config.yaml
head_dim: 64
norm_eps: 1e-06
positions: "rope"
qk_norm: false
bias: "none"
tie_word_embeddings: false
init_std_up: 0.0442
learning_rate: 0.015
lr_mult_down: 2.0
batch_tokens: 32768
doc_mask: true
Each number is 128 + 32 x the weight over the matrix's rms, rounded and kept within 0 to 255. Layers, rows and columns count from 0. Numbers have three digits each.

# gate: layer 4 MLP gate, 512x128, rms 0.208, rows 505-511, columns 64-127
# up: layer 4 MLP up, 512x128, rms 0.196, rows 505-511, columns 64-127
# down: layer 4 MLP down (transposed), 512x128, rms 0.0867, rows 505-511, columns 64-127
gate505:103115100122086180149101172115106134173164124151113110055099159092073106080091077133081118061165132148155104085136162125135143073119137135088101190160124193126107080140101115185065119138149116
up505:123054140108169077134178163097127159132095116103169088128145107164077102127076102112093169140123109157112106081147145158194126167136163106092137125085120077082136116112106194129132096085090136
down505:150055121092125163166079185102091139187161193150139095119067165159044132107048093148087131108147145119136122106112152142128121120122124109108100187190146191148111113150091169179133128116146113
gate506:175088177165109158097095114148130145132037075151184141123146133123107106122126090100116168183045124128130192111096124127143172122100129179137180145102048096147092112157163128140163125104170136
up506:110070090178109060137098074157137109088097121111111171148079116074088171121139143132138086128120096146111149179120121095121042161158117117169159190119093101204131070106114123125143116117113150
down506:058185126103163115064144116105121114093130149170137132096067136129158126098166210188127120141220098136097165187142204158084136185099126142150115157121160107117143121164164099084093085123141128
gate507:153105125142134127161141148099096156172108148149135167103156150148161131141198161183096136153118101135152117126131063173149086097104131142143122198150154142086122131093058143147104117100136176
up507:122128155098088068157178083145180115177140127128088072133165164157144186129110200121168174140129151122236147082141138105147145101119131073106147127153171110123127149148100161085143136114172137
down507:126118083123134181152082108178075158137146151101109134129101161149108124191120076145128080198160159124055073110144140115081159132098163122120140119127144124124086058118147080130134097190130108
gate508:178111071142125152159147166105106085189106128138151122144178111143114146125106160160134106179176085078166144105138176130161187178145124101099086149129176071096159058154117129128161104141108165
up508:122123069153179189111129142121070097137150146141160119169172152122139173133160071103084142124106148110074101113139120152072165164162124040064086171177166086152125137183105108202130102120170156
down508:108146147126105144124091110075196143140125118124112101113137176146124096113095143128180130150151141136122144095174121137196148183156126217192100117096134121095098070079133101107197158113064148
gate509:126150083113131127111174107116094097134146151147096149139133199181082066117111126118086145084134113112149116108127130085096093118181148116107183149094119129118147144115096153101158097118154100
up509:078132139112092173113152155168181070128192158117039133143134127129140153113135164193117113120130127156150151155133127120138136091142138090124141102112123169202084139160042164107155113101135124
down509:123105148134081140092134122158174088126158126105073200126088182107056162124114098109095130132146123188147136132131089065077165099123070109155122110126130097172123144165090156084114176087118080
gate510:059142113114178118080105181156132112132120175145122136143076115171127133181167077149114077126083161088149146169128114143074113161103144179130109111131113130090137114081115149160141137110145089
up510:142064105136113086073127137098030162133082065185138085115186098112117122084135076158116188134209161141086117123127134144138151099174115099125055119148118141085101115178102157184132149149128125
down510:088100159150142147108208104146141175152135141151128111089114123090105097171141142093146088115130160135160076172099153147104145098111166114089145136069112103117110149102093167145121169120118151
gate511:118120151110102086096102119166114139133126102129117119103151090110126169054152129125122095109185120139125118121184159117161210129137155158107100115127124122092153108092148093107122164141153166
up511:089133099122126071097142169111149166119143165163125124120118069127151199096127131104146103125107162125114097088190122099141083168123098096133152135100132097151120105156096113110064163112100175
down511:098119071120117176117105082104101129125144142150104111116070190136133084169130149133118171144140146106171110180157140112107145139130115147129123131136147192042099095095121146118174129162076119